python train.py --num_hidden_layers=9 --hidden_size=128 --num_attention_heads=6 --num_key_value_heads=6 --head_dim=32 --intermediate_size=512 --vocab_size=8192 --hidden_act="tanh_gelu" --norm="layernorm" --norm_place="pre" --norm_eps=1e-06 --positions="learned" --qk_norm=false --attn_scale=0.177 --bias="all" --tie_word_embeddings=true --parallel_block=false --init="trunc" --init_std_qkv=0.0344 --init_std_o=0.00663 --init_std_up=0.0344 --init_std_down=0.00406 --optimizer="adamw" --learning_rate=0.00201 --beta1=0.9 --beta2=0.98 --weight_decay=0.034 --lr_head=0.00594 --max_grad_norm=1.0 --warmup_steps=318 --schedule="wsd" --decay_fraction=0.543 --decay_shape="linear" --final_lr_fraction=0.0 --batch_tokens=16384 --max_seq_len=256 --doc_mask=true --train_tokens=123900000 --max_steps=7563 --dataset="wikipedia_en"
Each number is 500 + 25 x the weight over its row's rms, rounded and kept within 0 to 999. Layers, rows and columns count from 0. Numbers have three digits each. The size before them is the row's rms in percent of the matrix's.

# layer 2 MLP down (transposed), 512x128, rms 0.0862, rows 292-346, columns 0-127
123:502536482519501529486480483480473518521507529514473529497511502515529523501516525510511496513531534538511497448539474508536499485477485505532527501472512572501500463459509466522508500483505494440497477544520516498503466471478516498470512481491496510544444546440453520514562488516532492478524505512492512496502451521455511475470507490495476504535488530511485502501482504492506488452472
093:503519463528455501488436508463500511492485489483475495507507506492509543496522506480487501496457559490491549489565543510553475480524503502532483497472506481496505520496473493511533479508508493503487510544515508496540552493517478487495530491488500484520463458474518499522552517494482500477501476490522506506480476545460508510488495548464464498512451572523466497509470474483481507517503
007:528502527518500478517494514481520439486530466461542444497482570502514489461510505522479472500508500535520529525523524457516527512460511483500494516506533514477490493488486459497452516525480507523513494498505516519480496523516488508519508510451487499527514548504550442535487508491521492497488538489490502495478473512496519514465505541487487541504488487489522440478473476514433529497486
008:440487489515498508514522483503490497523507546521499531481519593509542485455500497480517521491529525488523487540532516479456513554505501471501501511507498553493500503501502525470524503544475487506449524517495507494512474452520490532473477507494518478522502518475516499474456507497535510545515509534505474497492495513417511534515501506498482518550495467482529481515510505506478500536503
138:513496498510493479533509508478451521464511457525503470519473522469516508505494483518470485517505508467530534496513484501501483500460513548483479485478486512496506551506495492489498475536562554510490523451499531512491478499527528550546555505524496457468501492543520483477471514478508469495501503532447468506463501474525516459530539502491479464527516496470504478483485517477523456504522
112:468506568506495520508518491548473443486516513498463483507500481494495455538458446486474499510540540527500480522510520504516478525471463563484507476513510491493520482509502512513488485514487486509517536502530479535480511495488471506509472502491443457498548461527529487465481479486477483476472512501484478458491524527501499541490529483470525504485497478458475509522543525519534521508529
130:499506526522531448546501469497479526495514505501511495496493493507479502514479498500506428491518517494507502534503461473497519516482516508512524494531530552512483537480563490484518478543459504502505549527512520507463545513518533453513453486483452502459467494510551533467483520466472534506473501489546522509480508498490503493466501511461470463510476502481491490492482469537489516465504
007:486504522532515530510482509478464465455514491469529499486511515509551519534530495455536494491474493538531471481470491466484464489481540478522511468528476502494523492468466508499470526519489527520476478508472562487486487479468539452493470514515515481523479518494492495495514501494515576524495491506525525504518535511517519499546522510513536520535476467485530509527514508460545475508463
140:485501514498497532493499454529522491528515476458482488480533548497484506496535492466496450503528517517478534475481521515476477502484555498480506521507500483513501518487434474470517477486496489461474495529517488514519493521502491519499493528458498453482524523441478538511520491494484475513478437506527514547500500524513481534489552471506505523560485525498456529546523513475530499491491
126:513500503448516499494496501514485497510486511497515501532478456515475495514534513522490496500471548484441459563459514507524470516467492512487469486456524503515554513512479464493492509516490523477496518519481496489537478513491507454513485542493475545539480517497504522523517475496502463490471523479522507501532493471520483472442492468513511508468560475498559491506511505502492570486517
101:473526510450514502499456504491505460495499516497532502502466491489499508503482533502483478505466509458526460522510486541501493492528510459565447498502481513499490533492502522535524479520519507496526535504519461452519505489527463493543485516473539492493476498459504488495558498527548466476509533482523486474517449493500516499524486488456483494485495531510438510500508523458482500555508
008:473513492496482451442496543483510466513499537504451496455515548526503454540465507491538475487510504482526468508463489444526480523532537519488474528458495539475486491521474442475488513511494523525497482477500500516458500479505519491474482490461506473508479495494524477478480505481514546511515496522479513516497546478478478482493471491514501489531519437494482530488512514541528503494475
094:537507521496483515519507499534482498526530516472473528536494547509500523449488497516502472509481521484483510491459509531512472480497505485517447513527485513499501523526536519508461510500452489494481489510518468433499483481493507508568481549521493491511467498449521499523452459506467472545543484490509489498486467529498493490483537495497516480524540525456498495490543488447534513485490
124:542441488530461543463497516487525539471494504463510516464516491502481494499486503542487501501520543532477500507521529488507502524531476479461520531509486460514479561526466484494506497514473507453480519517504503509484460498452490497535517550506498495496494478512490500506539509520501500469514475516497491457460501507507551427542529503494486478498492504500476473455498503523547481521530
066:524518500524491499467512473486487493461473509525466531518513488496546460485522506495451525505492540455505519491531495566505502491495496537520516489456482527501526500479499466505458511496507461503487522495496471558493498522523532502516508505459525471501535529448519513502531522443533478468502486525540482514464451490478472498532504533493507500494476511493492471455496497500560515463503
007:503445492478471486539538483493531549503496587459483556505524562503492506515501532512480523494526521517527473506531502524482480558498470474525488497491487488502481504507527488469516514498482480491473512449492497489508488449523480521476515532530535515505500496498506472517517526516465504514499490482496496500484484504512462499508512499512477524523528445500536480494500516498513448516570
136:502506516489466494534484528565460429505480487517488498533502476509522523488490479518512499517471517550482509455537470497522530482526507515498493558519513491489507478460531484532479544506519518504475517463513497532493536506521523485500483509493536443499517465518480465518498498493527515439490515475468496486459498492496499502543471501448504539506479520520484537466519485537512469498500
120:528495500470517486493503514571475479511497476452527506504456481508523530460514521515510473506448508495496501529521522531499473560481538518493487515471479480506507527521503536550490503488472473490483505502517488503506515522456475499441488536497500515495498507504492518450480485465522498464493527547536480462523536490504501469545525455465479504509527516456475496508513496551515492488463
122:486486509508504508499473519452475489468538470502500516497524475490500452563549510486470489500504500507481482480493520491491486503501539540517482498538532486515483510496469465529496474488503478521539522520468466475504510490533514501548469475502460530518511525538507521463529512550487518491507420537459502496480527482495537456529501534519480506522536508510466533540502460491483495500494
101:502493516476488477502471520488503473482522491515498529530452478466547515497503512505492516506498511568490556484514507475491506449470530542534487506484540512518491534472513489476473479476489520491480483536538494453491486451487523500477512503505532506503507489469522504510540492454526521528481474505505491497517522503429509507522503455527517448538465483511479541458543516494497522467500
088:492511526421480521498503498507499497519450524483510463465472499511494476527528474511549514508523499527515475465474493516519505566540495508533476486501499495505502503484535512470533505484489473522539470537457491504537491513474507504480478470543510523522513475497493487449466537536530518487527501509497495484519496488508509494487431505541505470519499472505509439539478479473485518521471
126:492515465482508464522471495460520501441467494535485425508493498492498504468534544471477473508510506510565498488502477519485490515539476543513553483505504489518464514522497464522510495528477521499506475540502481443465475483558483513482493496502502500508535497514496525466481497469510501478508505503520542535542501512498432533508498532488454493502539495509518526527496497484502482505498
106:515518473502475500467481504525496489532538482503520534488475510479501490486530519510486525485486549533450521479524526505522454460507477454515514481510467508489497477529470549433500459493499521490502518498498495501514507499504484493541506506530475479503551518492510500544563485481469490534476484482493530499538511510477481537516455482484475500500496506545483554515529523510438495460488
092:485553483523487491513456490480540530503478477469482504514517480493538482500525516498520517504501525461518522488543541555470488494490518505507492503466473530467512479542458447507500478511509488493489543495485534554480530475498527492488500493499495474442553522498506503547489449440525475443491505520526492495488464481503481543512482502471464507501496532491507495486502493489501525501535
121:479507504486470514507499547514478511516499504492455498523488493488483492551508519511530477505504496532482524453504498511466524486475505494517475484478507494522493509447486540523491513459512511510467460477486493485498485516524527549480506510466493514530521526497486501490469467451486440490459470492468534538516501464473531555477539472515564493516478535470489502511522487525571511495522
148:530461489508542528498506504507457445476514469510502510554454496474488484512491518482530459498536537489469514535477476513523486537521467537486488493547505495511506474522551525498494505523509510508546536450471494483463522498461502523547535493528498522518496471517477512461494438482480511470478476481491493528513532487470506506566463505511495485497498485485478487512503512483488490521525
128:528475521488517453469501467513563428500483484473545535477490510515536521484496497538500527506483550502463547496550494474471485497530498524479475524536497490514475529504484496510491460493517504454421495473520493506562509483483530513468513491503480533495528474496491508486502482494514522467497467491505513479466485490540477533483492469498483469503532501525488472522488503509493504524493
139:482475472506534451513488449499464512474526527526526471491492496510542503501533500491472525500508511458517475549450473499503495501527472482503517515568474508500492565479502530466490487478465491542474508531535536533470477468500495492497520517493491495484487505526533520511482517471497503502567472479497506523505510533486520484499456532483469510478492514512498550539475476475499459508524
119:533514517538463501495487554541451468483454493502455514512489475503523512489477445494555505514540522495488489491515516515472494522477505512460491509538528467486524484493528495522491538540516478499492505501536495535460492495468500499475511497550479485544485514511523502471456510507500443487501543467481442478505515477512485511477499461465549513507512499502512489532539490506496505508538
112:503483464467483533459526480516513511510503486449548529483530499485532500522508508462491492501473522484453502457484513510517530476503505479453529497515539500525493494466515482520510522533488439463478501460480488484469487557483502516492499503510514519541503491480535477497436506497511507499442470529478482540497506478496561504517566479509476525513537504477497503495511491521487479515477
096:544507492531521475509503512480476541464471503487540497475488523494532518499489519516499484504498428502520497516532512493461494522446493519555492508498506492500465531476520454479496482519533511511535526454489504495476498529504513521497508470520488493531527463498472502508468515482544515466503481504524509496499444506569468565548508531478483505495482481490508459483474485524524470473475
007:457480490509465485464501445520458507543493538493420514511515540476502477471501485480500466492484487457497481489472519539514507504541508490511535479442485520473518490523519509492507520505511478471490497525479499485497469454482500508509476498510487519498503516493465495492440483477529521538519502467511504529535488501472499486486499522473487464483533508499467542486532558490482557502535
010:486499512509479484449515480509492555537485555515427518505488529483523505496507499512518500502475562488524488509506529529539536498573529512507528464466492533504477490495505510479521519503516474491511521521526483476492489483477532534464473536498517482508498484512473504486470521519505516530538481483484502557544522481484503488502478490489494485508545496508484559524524528512532454476525
120:475533498463539461457476485455527485460492463512536534499529481504519524491460525561499492502448535476541490522508470533517496478504504513487512498456505512529480525514480520485474523509518470424511519478505505485526490446475512497524479508480494502504514515506509478519551459508500475533510478499522502510521482498500486477495452459502482550529530470536511494485533492510502505523489
097:455481537491500552492543470499487489488519508505473470480484469474505483499508479489491471508503575499485504472458517553529490517502517479472524512512466533492468562458517496482516491490487506528470506497471482517511512505477439552518511481517505475514519512529490518465483521509475517532515500521504500437532492501467489501484483538517508485531471500552514451457501492489475505506464
011:492507487494485521532529558488487472466484519495503507483521503537511485485475499480517507498483508523507451511502489429451446508516515479527466536497501502470500476501479453484487501523476539522457527486541504529483485508534485505490528532481512469506500488456514491468537538475514551493495471540473492508463534481509518496520509491530508492538467446456533480515506468513522471496472
118:488528502529460528498507522510558535508435472521523483485506466503488438495464494500465509501471536475518466477486492503532498532523472519513482529492477481474489476548482500536496526518520507518511448494504484517511511510462479514504501530454501492491510460487511506494508447529536504493536495509499546523431490496517521455511512479478568492466498505490515495516495515507522482519533
008:531513495526479532500497522464491481445471482511535520510480460521519554502487503508500486511473507540504485509490480504492465486523586501453470481489524479465486528471523466506460495475533511478508506507510506499457522512471521501462498522481470514524478449474486528465535494468495519473516427480531542492500525475528482458499514511494477503498478515500497463479504487521525471487481
008:494436485497449516493516503501492507501496505474451518498460468526528509508497557522478530503494512503476469485510477517520514502541507474500507467426496501484462491510500518448500487485504455464467508476507481514464507443472508502468497550524494476504530497506450491495514528513483512536509512469475487508510492491452508525477514496463509531489489464483501523499541513487533428501514
007:497536503497496527502495509499471486516511427478478486489489577502524514507476491515457503514505449517494509491509488548529477462521538498539542500470481500549518509490482488465469492513480501513511495471479470471519512492484514467508555480527490532483486546505524513521504505478510520493524498494501504497521465484495514531477502512468481513492532495466536516491518489507531604482473
119:483521496492524510507462509514468493521558491481493504492476489496528502517533546505521494507492494485486477474506502529490519483492506504447465486482539531528506490457535459475491520443552490504463469508550513520465517459517487503515489514505518537516528471488460510526525521476486458537528483468467507444503482490482489515477495516557487502497482556483463519456517526487535490491494
008:529497555515478485490496482476499533483510490496486496506488440486510563484508537520461500507521519525496518496538509521526495487486487495434501459517477463527479511505528524489499463468483443502534508482533476464508491491470537512500534543543475511501481502499478488552487518490487461487497472449511496501506468501480540525466516537471501498475513472498522542468558495486507483496513
130:500472497474482463491478520536493495555502522510433519497511483508525513533493470500534489505485487520482507493533503533491523466490555492532476480488541434450485544481504542513491500484490505513427502493506493490525524489520494490515481511479539518495543461516519497464515504498493442471491417501491508491512490498490468488520485496523481476542516526470527513506522504503526528502500
117:493452553474517480496496495534500498523464536497496556483510454490493474486463458460495514498477538467446492499462498481519508525502479509476510484483493519554487489559552481481508532467513505507514504500521480478514498514490502492540494489497518459499539474486552480519504461518512507506512492462502488458457500505505440572494512532504467514496481506507484505518496502502535510520520
111:499506471469522512502457501516517511511471483509493469457521476501510455514561519480508520503514505513517480514498491501497495505518502524533495546517560459522452503503460517517503470522460498491502508509502458459481487472515512501502482465503494521550534509518479460468565520497512528516511451536526486473495495497505521514522506487521488568504535490491491483531537493462435507468516
116:511485487519484485458516483518483483547486509534505491500512496504518503476487481499456467499514505543531472468542493525531524479507470565510482523505504473504517546465552517530520490486474481499461508516500492466475548537502475495530472471451520505473493491512481485514456525448506501519528484550530494478491528482467505445545527498511481498510515511459475487483490467504454497491523
008:494485502491489511506499497486480446483516509534598457501467483508506517485501519476495563495533472486521482482469487472517517526465485486490501491512564521463521485498475507507463507495495487498494497502514531517481501554535487474502508492500551479521514537480540442487495482491493500485474514542507515506478513546518514524489519517505513548512496474513526503492538460485473512516436
008:526464519503498486532528483449521493562502532495481545514532533489520515478512519511499472498477538512526509541550556490509515495536528511528491524483524536484511530471513479508528531515533502502519514507506468469505510440463468524476484490520490485537489500482500505491489486523519502543518543502490523528512516521477457511494479535492488565486513504486466485456485540514536516536508
137:532489510514477480482479492479497528461475526480538495497464421491527496524513491493458508500517505538557468499552492512466506461554476520475478502453483521502470505499506510503545480501476487471510480510507526529520521492479472514508457483532528482449515458489481466494528511498498477451496516516517483480481515493461505527521531532521490532503452502490515517505486506500531476550524
145:500491525531464529522531520481504513559483470507496469480524497505427505498493475503492493507527544533494491490483539535443488481513518505535499524543475472480514498514499527469501512498490502456512500548493465453471474477524447527518465462485539482499474477530530494510535519529540494473466526460493471496451472490502521516512488519516514481519504500468493536499542511508499506506515
120:555466502529514514514485530478529454456549496498512526515499504481507481490516498471472507499492562481505517535512504534518480496457522499460448491499480536503521522487533523472527511549504542481538489466515489513490482472467480464515531481492500462457519522467435511522534508481533457465495526517503449529472519498469525508499503498494496547522513500521492494510489494510509484515507
107:441525481477513495511466507489499477528477537482528504473538584478494499470467507510533485500458543448471523523526547477490514483529532510530537523517500518504489491450465511499504504478522495480440502501501490509514479501474497496465519487535554476533510503444528475490497508526536472461526490510511489489507488500495447476511503497489489471497516518508475510514535522519528489512503
145:550541504459514508496504472479544494548474475492527521498518452494522496475513483507517466502519533536472541500478465521491498488465482512499512524532444506514507481505532525481525496512515481466521530475483487522484506457505480491485499403533494474502489472482551524488504510478487503486520464516475524527483498499498473477540484505520456496493513471519513520537512476550478490473524
118:518514462537502492494481435497471507468510496493481435502491477491542471469488503466518487514543471515505479525526510549489483507499513476531533503538516507478499536477485509478498439524511485512473524459506518479458516497507506569567489458507510505474496508468513485513511569488490450478498513529483478517529496504444506482535505505496507520492498503478500495518513509466509494500528
125:491510498448494518496515502524504522474535496439507520476499549480497527491526522506497492499445543464446558482481514505500474496505495446445467523487484493504513510519508517507490518515538505491395500502490507474486490532472482516470484544487497438508487543472507527495489477486525497520503525502485507521456523508498515495497532469476500497540516509478485508504522496505529497506481
# layer 2 MLP up, 512x128, rms 0.111, rows 293-346, columns 0-127
109:491492503502531479495489589498472525533476493515470492491509501508506508496467459451521480484523503508493507497521495489519486521504503489461559462496478508468526491498497498519498451477495507508528526501443526486520538512487500510486482520505489496489448505513484557527505522473499506478534497445513550501534484509503477490485455501507547504512504482556537481533516520486444497476454
020:489491485494482497482486465520477446486524479462513505488475499474507496479506506504511528445498507496499505456610500541453492520501502498514540509475433474490522513503519512495465502506507512480489493483511529532520495504511490466501472487512490431522504495508494439515541537494523517505504534491530498524479486489501510540484487462491521488497473525541471535482498464512511487473469
021:489443507502512489520510498534496519505501465476541508490510511477501496522523473531476477479503492521527508500606515501464505509469477532459537513512451492510461526486504484498481513491565505492498524509513470538471487478505489515489468483477488449538503513514479456477516535484524481500543472499506516515520513446484489490478482559514524498524486500526471500491485527463514527482486
127:496488534543471550500485489516459475486525555507510484480477484497449475513503455523511467494502513557489508472494504510483502510491532462501507478508542479524463470486445516482506458511474525492465549489516497488492500483503512493508516499526484490476507500490534498500508485528451461505515569479467519450539527511526467486491490494508517498513456509486516455510499513505480549497446
112:469491554516459559536525457500484471484489533490469478479488461517507508526501469556498469495501521510504494506518492520493485475492498517493498497529543488473497459496435527526509502516508538517503493481492530504487520499508478528500504471505396537461509481484487508512516518535471492512505526525480439480497526504496443524475508532486528517516509509514479479490520473490497510478509
132:510505530523465505561506497511481495481481497510511484518539490495474488511493489513484516463523498526466520477495509505527502460449550511520487514475492503503496486532532495521486474522530481511472523406520515509510548473455547507498497507548510505469477517532535424521493483495491504486453524461521476477514504512509480494515510470524498483513445501493546480518490500470506499467502
022:531496475487506491478552493488486497515523493469504490518501517571505474530502497495498467484530502506525498439549509516469482505490487505523510473464493499517516503513494498487481475503511464494501525465527515529522508504492515526481514499502477569492533414508519491500512560488524513510544490493480491522443456460512506474475497472495504508488508505521468526500480439482489516516562
146:500511506479484501521535504515477483564478508525465499505516497502463484521524516517444501473519506470513476536506480499519508514483514498493518451528484464523524508499504532450476479510456537494465502495487479516454478515426485438480513499514527517475483516509483491463501492499515501538483525490561516484540514498511527463467434518514507490483503472548523458528499482487505512495510
122:474497527501504551479447493498475502530526505510503485531494478538488506546513467471464458466481526488483494548499471540507486545519495483525529497564495506497492501505469474465470515516527495489522472497491496503511517517504539498495495503544468526488514501497498531498513501535556493534486510461473508464521492501493495510497493526531518440435474465519489482463541489529487531527533
092:509434483512501540503459530482473517481514476493473490503510514500488507482494513490456451504501506521514517516503517499495511500498503518489524458491512524521467492522527541487501465444485508511494494487512488473502465556527544471542527468522506472523548502529545525478462479495479509493492490475499530544535526486487491565495482517510518516482517482542508456456512495513429497523496
022:489494532499497474460485501495503539513531499509474522566516482464506484472487496516476456565497528466524460517450482502486486476511511466512442506464467504497485506517502504514540463481501475469540525489490529522497500510491498506518466479495482447527496480505463472474511490499520506496510437511471509535496525500519493466479513465474491503468507552496475507522484490567508490460516
103:474459501471509521487482540459516500506485531467477486518538519489480497539516495476505534493518493513453515459495493483551525509467521502504497492535466520495501472510464540546492521485482494506492527501485534500502490528468486464509483501469492446503487507516466526460500472471509525493522523525513503508466522500487518514417496489525526491513507516536521485565498528503526518428523
126:500490503488486529512512467505526540476461499500525486484536495501488476511498517489499488498536514508454443529499496557505509491491554468517467546483511501563459495508494480490483504501504520523479552447496468498514473527487560472476507473512476503503512494513510452468472507521528533523464484500513438460507491526482511501520495528514519453478511513487483472453502515464465513495513
074:460499477529505508517528475497518509514535500485502505451517480533486520502524458532531481527449500521467474454484461521502483526489541522499520449489535459502473480517501518466545515512458536516490474505518530532482517514503499477498509489522472514464508469521507443512445483515503500513464515542532501513503565503486496528497490491520508525483513498524522495528469532461453490529503
022:505511523533526512523513472537514541507498520489511446463472516521517494524544501491464488486480492470506490488480502500503508444517518516492493500502447473513490539510514510488516480460540518505521490513458483524486507503520503492532446497481493456517501501468520450472504505515534544480496500512503546475521466490500496502475472592522566528492485507501442507546499494486500499499490
113:487501529498502472506519492480501491507492548521483507461469448505487501528502452463472471515532518538472519513500502548506530485475525479504517492499544496471480495448532510481501502486465533482509550473505499495463528527534476448483483492470504515511493500469464511504481536518463549527471532537524473488476497489499537488491538493538522503508520509458478507503468461494536551532498
105:460527501495500521514462559512472473451527510543514504507499451507471439525498518464490510464500503524512524518485468538471513519496508479526484519526524496542504466494498511477500477478498511506520481487518502472531522460530544469496490511548474490537492486500513505498524496483514529513496508475490505474513457508493484421506505491532488492450485481511523495489547546462460534482519
134:524524515519534492527510504501536528552548484518463473518547495490489487517475485523465497487482515451519471540487458496481507491483493521490546468478500479526509528499514542514483500530490508506478448505480477531467515506434477449484553554507496521505495527496488459479500494495475491546494482474534496471472517504497508504496464479480512475526460459523516514500537462505479503518512
105:473512482509480488505546483505532489504533531501533529506536466500521493515525500469472469511512484466521456515496475506520488516525520489460499486546481518482502457485460551550494469542465540524521551510473516512458532548482492480495541503511501517514463471498490525478440542508438519486511501495523489497476502485447493509496495516471494492495494492539475518494485459476505492526493
127:494483514520484512542514531507482505501557570461479474493516471485477487561488467492498508472520523473506467479485488514538501486467509483467502501507499498475512499479462516513497514499456499533477485504488487521465513522493496491512528533537458498494443524536497489481483494505466475527506567463497510509528504508475502467474463497503495440485473491532523450517500483497479555527472
115:526475537500460528477514488509504486544530516510503502482506507491505483528525452541464526463492515533470527479500493496546488497493547503506466526510526462473519482482486487489463501478508471499462527469465493511481499506402511454508481507501493495429502573508489511475519474506496457518511498484479482495498539505523493482488503492513491489510468512467502507525506480481526528529539
119:476520502493475563484496476531478516528478521483487504554499488512489491545490490453453498516530510466554497491506488499530541509507505526500481529524480480466531500501477460521485552481489431509479490501511467527469509472527510463502500475534474540450454498477514473513496507479519506518481499476494490559508494484503530507480497483550514494443505496491491469492482502495520544490483
084:458463480488454510527544529511468493496511536501504500460466473501484507517545485487452476523469485508501520504506513513497495527502523488512526462512479490481485509491458524507552473526460505521517528508510531557495544529530540484501519504552506519451497474496502501523496487520484487544475521491518506508512512517484461497497457495504498508493501463581523449499549519504490502484462
118:517514520474490487476450521465489524512482540510511527475525436490503486508532480471506486501505494507503505529499474525528532528516499476502529495493500504512521512534511465470492462485479517496557469525513512524502486525484509504481538467526479543531481497529498508500490551511510492498494489487559548498480508487463451500523425536492486482448497460495472506485438459486495520505490
141:503476516538526526557515490522493467497535499457485485483518461487490522499493495553462477502496512503486521524518479525477489477502468484503537517538527533495514450501525485522503499452481522507506457472497462527439500509501555475537503491573478521515497516513550510459481482531502476485464497503506475526532517498480472474497486521500508482475474481505489492437497466524477503516508
126:505514529521521501502515491528489503549499504530480480524530501508496438509475473475474534499525538526488506492493443509480529491509503463494538489537542495502521423470513507499493469496517525498498487490440509511450556485493522444503506554493479547522479523489490502507494480477461492501509488468528529494476491507507495478447512475520508488486472454476497500461467516479526523499492
131:547512565532499494540507497503529539526502494465500488494499481510489473510533476515450494465462518543438487513514516518533504500466507481543483484501509513500495467524536481520486506508517496489502491413507468525485529504468530498474504500540514502476501515529501495468451502507552470508485484473538477479478560492469483479470510502507517492492446461485504521497501509482523503489501
114:495459586518489471483503510438511506521484517513487493463488475494508525523518490484481492492533513524498487506496544506516509475489549499496497484462522479464466535511502551510514510493485518505529567452502523532508539530512463525469530474496478464486475496502454524510471526464432512499484516518504472502490511490498493526497515503522494491528506531521489493536471462449491507488498
117:523511481505512493545501519467491471489534548523441465508481487491484459555469470532513530484506527502497533513487489487521493555471510518465485471473500489470495526507515481482493524480505508544466475514495548489533482453512510489497506490487496468457444521505469509461523493486471484514546527454504491505468490490530457491493475499488488490505506472512511501541540525492494552462476
105:560431485575513511537527489534478496478507523478494457492494460502490492512426478527479484530494511514508482459485470513469482546512510515479479506513490486509499457487475539505535486512524517526444533503491549527512513499497517502533496510528520518487462488491506476488495513496489466487479505516494512525500513524484485527523496471512491495547523483513503459499505474502442528479465
020:479471447499523514519505555512476526532466470526518498461527518572476490526475487500486444465471462508498497533543513468495479452493536497478466463523487488512457492500482490492546517492509526507540481512532489451476523501493494503523513507520502529489463464524519502503520468515513483493500518495494525477506527563487504503465495519517495506512475500443515505510472486514504533459508
022:472477474493510513499496515526486509544518528492504503522502526503459502511493471494489458495479496523517466502538505478473517518505507516473536503539530500515487471515493460507488492484537528494520510476494567533462524482489500496476507534505487506498510462564483474439457474491515509502509467507489496503524499456528522483497471582531468459525527523464482520546480523519460508475483
125:510515499499511499527446485506517496466559499512507492436506480497497470523493510532511548500475498522453531450502462544495466498525509516491518542504534503517490489501450506477507544501475497549526502481494487478516508491447475502516491534531478440522503491526491529463479525502517525522486511533452504506510498501481480440481533524498456486519473525473504490508509538475489487530496
099:509489483531517501520525553502497516481489526502467461494484458508490489558508511494455507439517529444493457538511498543474486510490500504502505497509502500519504473460513516488451507479493519497479515512431482501475491522482492497481501522473509530546512502533482537459482473505524492487518533509516503493482456486469514520513498543524522503477478506520546451504512486499490561532548
029:516506534502501498486469491503499534480532530471478507557489487455537472501512509521461532504503529481504464518460515494501507497502514510509497518469444493542478494501497495494502481489542470488499518501477501534488491529501495530467440469454493487547491528486494449493477556504499490492527484510520479487545563516511506478502502507488600505489517504532454504507484483495518482512522
122:495490483508490526514459487502475473475599497524512512489492508504501502489504503508525461494492503472529491488487495490518487518504514520452502506528494478489457503509484519509507493499504501531498512491504523488491486502508496522568562472556499484535494495546540511494516493501462525493491511469469523518591503495493491488515476519504495489457518495537468441472486460494486489532443
019:518479498504471503460517531487499509510527526519474519564495504517522488485489532494497502517498490481528475529457511498547510520488523527512557492524461523528541453482495516503536496500501485492480488495531485452538519513493509526509548510493496499478495449488481535480481495542468528491474508506556474515476557563518492461531504571507513508511486493469507507497495547497497520516486
025:510523487513493528553508515522493475511502518513478519492486531523490514519507472462501460526462501511493481501416505528489519497503477491483497494486512528498537502529506483512463488474510512477543511488454560558497500494473497474506463527508474543494531459521515464467515474483504524486491472506482460485494501442511514512491460527507492464493548543518447514535487516472472522505477
020:527489483492522475507462470477474494502498446506516507456472503517530501506519505499467533405500491487516474477547526532492502475480467455496489488531459511477499487504474510489545482492505484497517468494521555494491504522472510499487461465491508563531494507504482441502481523528456503493500505476508512510498587510515523496482500496494456517508482521525465505512507505500494526478509
127:475528489535540501564508494457524527520519501490486469491484477501504488515482472531492461482503516501503492526502492508506472496435513508506527459495526480482523499541525485533493514492466529502509500510524491512466495480503486481463535487540496517481447522516512482534508488526485471475478485490528495574534530510504453498521475504485505490470445473543491509526491487456430502487469
027:513527461499519552497525492539494439522476539540483534481492530519473497513508481459520486496469520503483506507475535470490507473505491502501506496524474501484530482514479484492498507509486529508537458484479584474526505500499495463497488498522520518481497481537500485526459456524476500467463508520579474485510540453481521522531507542505524451526495518490491504501513516485495509504462
112:483519500516523498538480489514531522515475501531475494514505467516512498492475505491494508471560497508506484493510500492483517539499514473472536483499480477539499486522478530507492491519478550500509517536473505529530550489524494545525508472603425471502488494537477532493512532446457489471493488506493496507483505499477471536470468525550494492504502481537507500513497519482453499485501
113:493507491513543544503494468529530528513546531511488527501520481524488463509471470491487472498528502504531477482520464513505522529472511497483541503479528503447498478502442533523478520474476558495498459494482456491510545516505483518504509474527437518502477525484486512507488551477508501512525524528476460481466479506478484544517529517530505483503513468488466512511509479503458514443523
121:502537510500494466494501461515507500487556524551487517530513490491507514523510475498454518489543496452499469497487472481518494476455509529480544465444447493506530564496494527537513509542503534495523448473490507508438514486427492480502520530483475474457482514505528478489487512475504488509488477499525505511482514496498545528509498488496503485521484450526524502513480511492501507486504
116:521516488498501488498457475518461499494485506532508513509532481477508468507492501475538526492541487499512496513499454500486556519528553505443482527485479480529503498480527533484524464466475508528490547455511531546507533463521495511543508482541513489532486482501512458452538481474448534470481488488514492466522481500501504487492529491528496467474502485465524489459487508452498507495535
022:489503526534484512533473426477493470498502469474515494477461496459527511496527460457512487504482508487528493498550508547522513503508493511473474505480513549508512511501529532507514481518509514490480528513466499498489468469497500487467455502495484478519511573505508483482534499462526502481499470510472506561446438522501478502468453487488463517540496500533464487487494499475495489496523
025:509490509472500491515475549514506537506504521536522528448534526514467505512509513535507506518510486498465485534477483511462499465501484492500498452504450499470500535494485483517403512500479483501490522493498552541505514482487494484540495482492492486483481441519482509533475497478466506515482499530486514486484526565504495528506520457514518495445470498485452486466497516535462502494503
115:497491503484497499471477533499493458512520491508442510471519524501504495507494487483508499475518583514432542451494486489534528528511521477465507500528480494466515526481501498487486455454488466494459483507517480479448495508472503461512517550505496475486475561477526522493527516551473483519501488496482521478533507505521503459483477475516526468503519503509477465461490498514476536500494
132:510466530523574519547453543473493485523491523493493497460487471528490487484475464506467503488515536531477501535495510541507510518494516511481517522479522494455535501455480490454504464483465545475531502499476543499527503494539487529479478500504480480442469504492515540515507498493480545539529507476498495476497509471499457468486526515499520481519512470498488511505511529468503519456476
106:486529507489480502479512477511435510504491544561487491494489490506487499536467495467502495487497541497518519491484480520481501473514528522474520472470482452525510472467512511468514477518530505481463501484524520460509539474499479449481521492506522498520503519472480489507521523496463555513489515503511490490529509513514476497443545479530493493498530536516563419489485499476477541473525
101:577467502526532497506489518503486503462493517473492498461534514498458534507487503511527471499494499452565476482496539489503505540538530501443479471464506493527482472489498514506525499502484530517501517514538535543526507533514456514516550469530519470517514516557509490482501473504528493440532506495489489488515491523489498532491491494493472502492457498533490499513468493506440498490490
126:498458529490537580525466517509519517499510502452499463469498466485510491519457482534499471493493530493506502519484470553496452479505463559506518522512518512448541499469486525475491517506508493490484472521460482536479484488472497496471515540526498513486449513499518487499490479534492495530470497494481510522527485509492508437520538486538487479532508496498492493510485474534481540523472
103:496459490534512498496500499445491483498454485504510507506530484492502510499477507500501548498499486474498465535511526509489535484514515468453468530477485467529492484512511526529543469484501487585477501507503548563514490522514515494537510519501492495503517494560491504456481472487506529450501478512550493479462517489441478514502479513497486491472539449502537518499501512475483493498531
146:504479496481488482524461521527457455559490533512442538494527501481503505535511506525466516482502511519491515465497476479535510491485509507479532459542517482468493515504490522483507481497446502511488520486516550518473526495488521452492500507511507511483498520497492544440524475482486510534503505489525505477506510509510442485455457503498511499510526505565531478511500470468512519432475